From a checkpoint of a small transformer trained on Wikipedia: RMSNorm before each block, rotary positions.
Each number is 128 + 24 x the weight over its row's rms, rounded and kept within 0 to 255. Layers, rows and columns count from 0. Numbers have three digits each. The size before them is the row's rms in percent of the matrix's.

# down: layer 2 MLP down (transposed), 768x192, rms 0.0588, rows 514-553, columns 96-143
# gate: layer 2 MLP gate, 768x192, rms 0.0665, rows 515-554, columns 96-143
# up: layer 2 MLP up, 768x192, rms 0.0641, rows 515-554, columns 96-143
down514 102:146155137134140136145121091162144107087115147140148133135113132161169149101126147102110158099108150140101135155146110114131106119135117089119149
gate515 093:156120102129135122130146106125143105097108151167137084150084139151163167168161101138118101158131098092140123145121105126120093135106156114146117
up515 094:088124133083095110135138150090151117098137139137083154134173132148125133088116136121114094164124109158134127082178140118116178101101173164131112
down515 095:163114113119110111138120161139157152109148137142102146160112117120116148094087160119140116176096177106154125099113091129118164130088175151152092
gate516 095:137062164124148125155092141112162139100113115139177127111136158111143150139076143119071133118142133130170156103152122154124105094095093116095132
up516 092:118104149116110106103148117158150131132130145131131147127160098132112120129124110074132133135088143137137154139114151128145123112119121115136121
down516 097:115116167161122105140166119132101131110172129127101097080092144131154124085092128107111165135097132120127150148138111126102161090132139161104115
gate517 107:140097140101107150061129144161144131128132129104140116121148144134183119102138131094095133167142163150094152094123125125138099138113144132134121
up517 106:161153097111118111088128135155122143143131123117136120166156098142132143150126145066117182110135160129124137106169117106138101146136158132139164
down517 100:182138144083129118071155180121145144168076123138122131099158092126132131126147134120131142096112147161122156088134125149141125125116103132090123
gate518 099:172122123099129138077124101117129108115125165141145123128101123133136118154111096162123105127136100104136121152168084092137139100137104141145167
up518 098:124139109109131144125160132135176139148137115141090162119111164087189152118135080137156129131126086163127141115084131106061142124138127106123087
down518 097:156111110146141155125122130128127109146171096126105137093098117126122140116117130154154161118132101131132106178107097133131120134106158090123135
gate519 093:137171140087147116144154107117148140095088120108139137157187148129130145130101183144151126117142142142120105144139102113113128141119111103129136
up519 092:151140091106130162167115141169150083116113108150124114137104105150083145091125121101129111097136098116105129118075146133158164139121119116083154
down519 094:136122098093087177123145117136146095132116113160151149107136147156108131147128149148155127096120128092098116152113170111102161098157148124131126
gate520 097:121158137095143134107147125106093102141140172136122110140165118118182149142148145055118097146125090141112086095154150120149083133129123061109118
up520 091:132130103133135129094144123121084124170175170113127102159124104103149132135103168159110130144130109139144158139159105116090152156149140126176150
down520 096:129121110168097117111155111185132120109158136097173132151155163137118140135134172118120144155130159120150165135113151150126126128116143138137141
gate521 095:157095104098114138165113127133125142124087106160132133120142116125132111135113115104120118115141168136130108106146120105102088186147092109119114
up521 097:138123112167148128165121137080138101166166150120179092128141095092101147122095105128131127123092118147129146181142137123127121125123123166111123
down521 098:094124117174121129129095139129090117117145111137151130102156104111146124123126109151176089092125095162154148103099122142154117170116117110152146
gate522 125:114119170142088123110113131167094158141104081115140096127183117109138139107147146120119114112111153137119142149155101133113136131149151136140138
up522 117:142173149137123129162166147094131140105125119135108114143124158095131103129106114103112112166126099125097125149159129115105106102093141125124166
down522 107:090102133135104149095094110183130148172117118163150119120159120157138150091153138142106129102135161161161108144106120107140134145142117148104125
gate523 105:148093139137127127159139148169161134179086120155161121121122149166100124096161110124098116157150127123093155124171097109107104087126146094149144
up523 105:154117132119126155130157132143137108160122140153159130188126112143107102110104112090140160130089141120124148137139145141125137127088164101132164
down523 102:109154156122102118137139112092112138137099136134128108114147169164107115128153108130132141132136136170130108133156130133122105147115150090114153
gate524 103:129145138134132142157122117129087159133131103125133155147140108152086143191132136124158144142133162127102161138138131133153133126172140092147126
up524 103:128158139112117186165139138120126162090102113143134137122134158154106121161110142118135135111152087101114129123161114123150156087118239137143150
down524 102:129156131070116165195160149156136150121123143150126136172138140130136067094149128122129113123116103100144145122129110126133157134121146137090117
gate525 102:137086110129161085108132121136094108142116143139120139147130141138146106101124161125153119132103135132112137075156098151139145112131135129108116
up525 100:147120134111139129104178120151139156148116126139097158151100088114093103157119159132173159118140128132142183160134139171187091177140143155152151
down525 100:166118173133128139158127145147117109118139132153111152127121069109119153159084124168174146136103122122154140128125100125161087151138129150162140
gate526 105:131136101120139132141122168133106137134127138130107150135162146094108142156104096185095095098116161138144103147157107083120096161128140068092143
up526 106:099140126080137094134105139096129116118113083152104124183166137104102149141151132122114155137119087118100100114115093135119145135170157133148143
down526 103:108162124063135132100121114145126100153115140135131123140137135153150159136103114184074147147133125163128114164109121125081161151097114137141128
gate527 090:169141122109120146148102113168080125153094077139135129132096155124135104165154181166122081118160127131113128103102121109129148121171099122162110
up527 090:131148133158111117139152139141136139088112159113132132110121083104119151109095138115100130083126107070098111114152106155096121139138125145110169
down527 090:152124103105120137087162085127154089146140151084115127112170114112111151094094093120092138102108124075160136137125139105150142122119127120144151
gate528 099:151137127102117191123119139105149095166117123132113111108146118162184091094131131160138110163125099175113132125142125136119127128126112147174117
up528 103:127128124122125136092162183158153119151150163132162129145143079171129120083144116158110123152111115104142157128158151170170156134115127134090109
down528 105:116088110106118088129160138133094089114118123170100120118123117115095143140141111108063118171060142125137185142144133144116106174113138131105133
gate529 112:118108095116153129121156153124166144136113117108121107127164093143152103180135092112053122124132171139143137124117121154120098120128162127116144
up529 103:126171129109142136083148137116130171133148146145122116155116130130151118164127095161096100113123146127127183141148130124114099096109140140082080
down529 094:105095149137136106128123125137100121115167119129140167135110114137145143141108129157157150107115146138122131118116097117109130093120066131094124
gate530 100:128122182126100143155166132108116145126069155152101128148128129164126123118150123125119134133105112137060101138142117107146126132127177139109173
up530 097:118109061111148149090150167130148146155169121151111102116154138082113111142130132100112130153160120102162123099099090109125096153118106120116117
down530 096:120124071117101116102128127103136141122142159126095120139140168129149132169098152117080147137130109085168146126139123116148132112122139139106140
gate531 094:093139164105119114137144146132129137104136116121111131138102159097177129136143113130102136120159170123138109106151160114161117104120113153129090
up531 092:106119087124151120112099153144164141111086124121139117138111146180154113141084181150097140124138110135127106156072121165130139108164111114154145
down531 091:147136084122120149123091118102139126133116144103100140150128115148097124161137146119078129149116101111090092103148143110095152176135111141141130
gate532 094:107129120145137109136140119126116110107151111075127129095120075136085148079130128087135157129151157161142136083079115114127129152157146157054173
up532 092:158166081138102078128133123111128114095152173161132154122137168142138155088105154165120118107127133093152173154143129101123119106080121142135084
down532 095:090154110092122146124106096110058118084132146104129140144086140168132143120147156076129156137167159155131103123123132132118125096153131139161142
gate533 095:143096123114101111118129163136134150115126141167107100092108138126149120140126191121161129097124097074128146146149119113145148132122163102105104
up533 098:126145168150127102113140113172140088145148119106121139121146120126146160114057112133138164140146119101136113112145129152094139163146101115119141
down533 100:122145166148136114141163134063119104132139120142168128160193147136132133126122114122130162163160130169139113099104144156141124101102126138143142
gate534 096:119157129155148131112124142132138113163147146105121150072142149140131115155139129101110156156117078104132114089123134103077161131173138166149101
up534 093:102079122085146124107157139089134154122172163143181073134117144128086147102161098154131090144113122133120133142100092146126076114120150151131147
down534 094:188122124122168111133152131143133143109113150136153122131101125131158100128107109115140093124159131118154121108133147141091125110138166113119123
gate535 101:170101133159138125121117117112115115121107124120123180151130120079144112098129117124164105124155140177133119152116141097102149165145158148151135
up535 103:108145139172116144191142109139135136143117117096127127145161109114128128146128151139143146165157148137139109067170148124104127146084120135111115
down535 104:148154117144126136106204151131112136131146153119151111132103110116162116109135160140139121168114178149105120094138118107133123117166119166142136
gate536 098:140126143099134134129151105100093134118099156154104129163133146138128162155163153149104133135113079116133112194125135159128109103080129085116174
up536 098:110144137138104203099135142133115089146163167148150168118099128116117101097130092127121132146157161111122126104115108140127159109142150169147131
down536 097:158143115143079138138117159118095127128098124166165165085111133144134125112157143115079151148117152121141128113138109118166136101096114129091130
gate537 095:155128156109143128130129139103113142121134146118140131080141126149139076094135136112136143120140100156165087069155128101092117158130141124144151
up537 096:166142141167085171105107171133127118147071112117109117126086117144139109132143082112129205121155139117092121137096104153173119144192150152134146
down537 096:158136095160099150135145127105080116120133105143138125113115112118121130099091138139116185117175145159139165108115160119121128157120104147143146
gate538 096:091115092154104117114149114112150175120131112145112136117137148121101078133132128115120128107186112102146154127137149112143092141151120122128136
up538 094:176146143147133120133142103183120142153100146139137114136084151148135142113176108149126131140082088205152103136142118131110154154132153115176116
down538 093:149100125149124129127134125125118075116182162166131145113116160176154142132153120130087146124175124121114103124161106097132126109145143081095125
gate539 118:094075122147121134102121142110144151127107123109141118153140161123166115151155162134129105164133133090097159070140121115109079121122090123128132
up539 107:166126173113143122112109110147115141145091118157122149148114137167176172099173100135133077111111172161110122155117135116122117125106137098124110
down539 107:157142133143105119176124122124138097133152143143134150154112141141094135116170109149106151113119140115150090160098160111143134142066141123100110
gate540 102:107148119081159103165102158155117158160102119149135141128104150109150168138143118104107132124108149123086136132097078111166145147154131109134098
up540 101:132133144161124141126125123148161132133079109120156166146116155130124113126155131149125156129146156142128148135127128154141116115120100099126114
down540 103:149111144089106156111152109085147114093091129148162114157142135105118113120126156192105124126143088104126120140151102103114101109116136102095093
gate541 104:150090164111089133120143149094136110122137147115133161155117124132115139125112163128136125130148073142117168148128159146132119135099157073119131
up541 103:085147117081119103134124099113117115151136160129091097171081118128124127115116152156141132143148116109147136144116118073174116099104159130206091
down541 105:101142141083121103089118187157148136126160153086121151171118096160098157118125133122111119124113165131098128134158147071117086121088125134161117
gate542 107:145118119121105142126111141147070107147122108143117168138106220069136115139112131157155109125179132125093126160139135109144136132089127097135086
up542 107:137125153128113123149132138121139137106118083117158139139114125158176132109118141095152131115089108095099088087118148074129126145142088176101165
down542 109:172138082151134145122149108125125134129147092129149154122160125145149093149116110112124138147116126083119122108105144120093107116115107179103138
gate543 108:112118186095126137098151115147085133125107110092125103158147118115118120135139156120097092112118114165086142143163140113106113066151083158110096
up543 104:172169146140140151123148115145162102094138126157113133133153170126093151160129143177139098140128112119111105133155130111095156133107158128145170
down543 101:111096098127185113173134122108145138116168168130122116128118144126118092090146123091154128155142153135092112129110159153130151137106193173126136
gate544 106:139160120106136131125090161092104131102125091101105125144143171153172113123126138106091129150142133092103136130132151142109087119094143112154110
up544 106:153148121105100104137100108118132118110106128113130155140137145152103150117101095123145113152146129168091168161129199116153143126107113147118139
down544 104:217147143127119147140125113108140142112112136115149150127105130120151172122090113160115123181131108168102137168105177136128133139149105110135136
gate545 102:115132177124111155126087134177122174087102109143122151119142139121115105122113094156130092128119119165130135132145069118124120124165124125096096
up545 101:152136120132114093124145106125141135175114181131141185151137105142111111092164160056145158156142104133113135137117125146130121175167125120115113
down545 101:143134151081109155130134182101103097116132119127112164151128115115133098138152134153085114141146169114134130150149080107108124170137106126134137
gate546 095:124117163143081141145120112123128176122107115095107096140127140112124136144138147180104100135101131085128118122141111101110158103141118138112145
up546 100:156140114172109141089092147096152151077119134174151091108119161125136127096101172145131160127132084157144123065178073112105114121119144120141103
down546 099:127131106099138113138138119101125129163124111099096151127137150171117132128147104138131132088124190090126124133128117127147114133167096111131122
gate547 091:123101122073128108111121181084104151139119152154172127103140125150133132125121137159102127137148135098142146128125139154154131125095101129130164
up547 092:152119119174089131167158097123088127146157112129149143138137111116136139069103152122113171135135112146119146141122129150142111091112153115132181
down547 094:095148168118118153160135133144067140125098121101136152153124095125172117103095120140182123137147129130133172123104101149121178137141138112121157
gate548 099:116100158127129134109083119125131128098155160150084115114156152127147118153164115127171138187107150153114091146119118145161081107147145122154146
up548 097:125081105097139137087190122119145137168116074104128145147134141135115114131096087107183113143136129166094156123127145126112127136147141120077086
down548 096:072131111153076142108118124117113082132150090074130104146114135126111094117096131148146154113121121099137130156166144072152097134105112107148122
gate549 098:126117129094139139084155124108159105118095169124114137138121143182154149125139134112092088140108155085145077146164154098116116146114120145116144
up549 098:136169118118147144104114115147144099128138136144143158125113142156142133104106165134099113110089098124163131145143140143080153179126114149126156
down549 095:135132147152136110165111132154142091121141112096154119104110110113112126135106142134144140150143115196182156124159118156098168086126134158149110
gate550 103:120097118134135106151153113165097161138135138147162150150155147132135125070098133105145116106143095131139135149122161096102125127117122133136131
up550 105:119144102109103152111181133145113149123092154136165161149137115083140080110110146128163139139132160122117141149131110140116121134070143096138114
down550 105:177111149129150153185132096173131165173182134117149106166129098152121134109119176117197106112148139134099128141111179123101094169120161140101162
gate551 101:103145113144126143093131134129144111122126172113100077096165122089140118163131120110122135147104131116148137114156155126121134150126142121150054
up551 102:136134154112111090134128151132095120141153106139175102106105090123139119121139169156131127150136114128124138153111106142124105137153139166115181
down551 099:169133159115155072110133084129140143097140079139119126120113123156098130101154104128123141126143150118120119133097121092126132117145157130106172
gate552 095:125127124108135114082101128108140135115136154110171138081193093133152101112151144087172130190142123126059161091120127096159161122149171184120115
up552 096:149184087121122138101085130176144166103115099184115164121118111079155137119141130083153106150142113138111121138113148126134151106099140122134123
down552 096:150121106132119102183105107163082133139127128165123129100126095119123146142125177146130107149153093156105120120128133139093135116119165101144119
gate553 099:095169128141134152144107135118164145083114136158123122134134168137136118152125102112134131124143127153089098158110144105111175153122077122111073
up553 103:121159112177157134149129158165133148141116183116137115143159131113101096096138108143149102143131129135131117146146122108132139185103088085061099
down553 097:085125125149116120114108150072122119127115084132104119114147139121132131113109137159132116172168146171125171107121120137114110099134091135118134
gate554 097:150142118131119107135132097120133127131161136117127111136094139145189137097125140106103123141135167131081127124136157137102106153161142181164124
up554 096:094162124141100106096131101141094173114112161117124115148134094138103148141168116105123145110134159147142122133122160139119099154125136105100129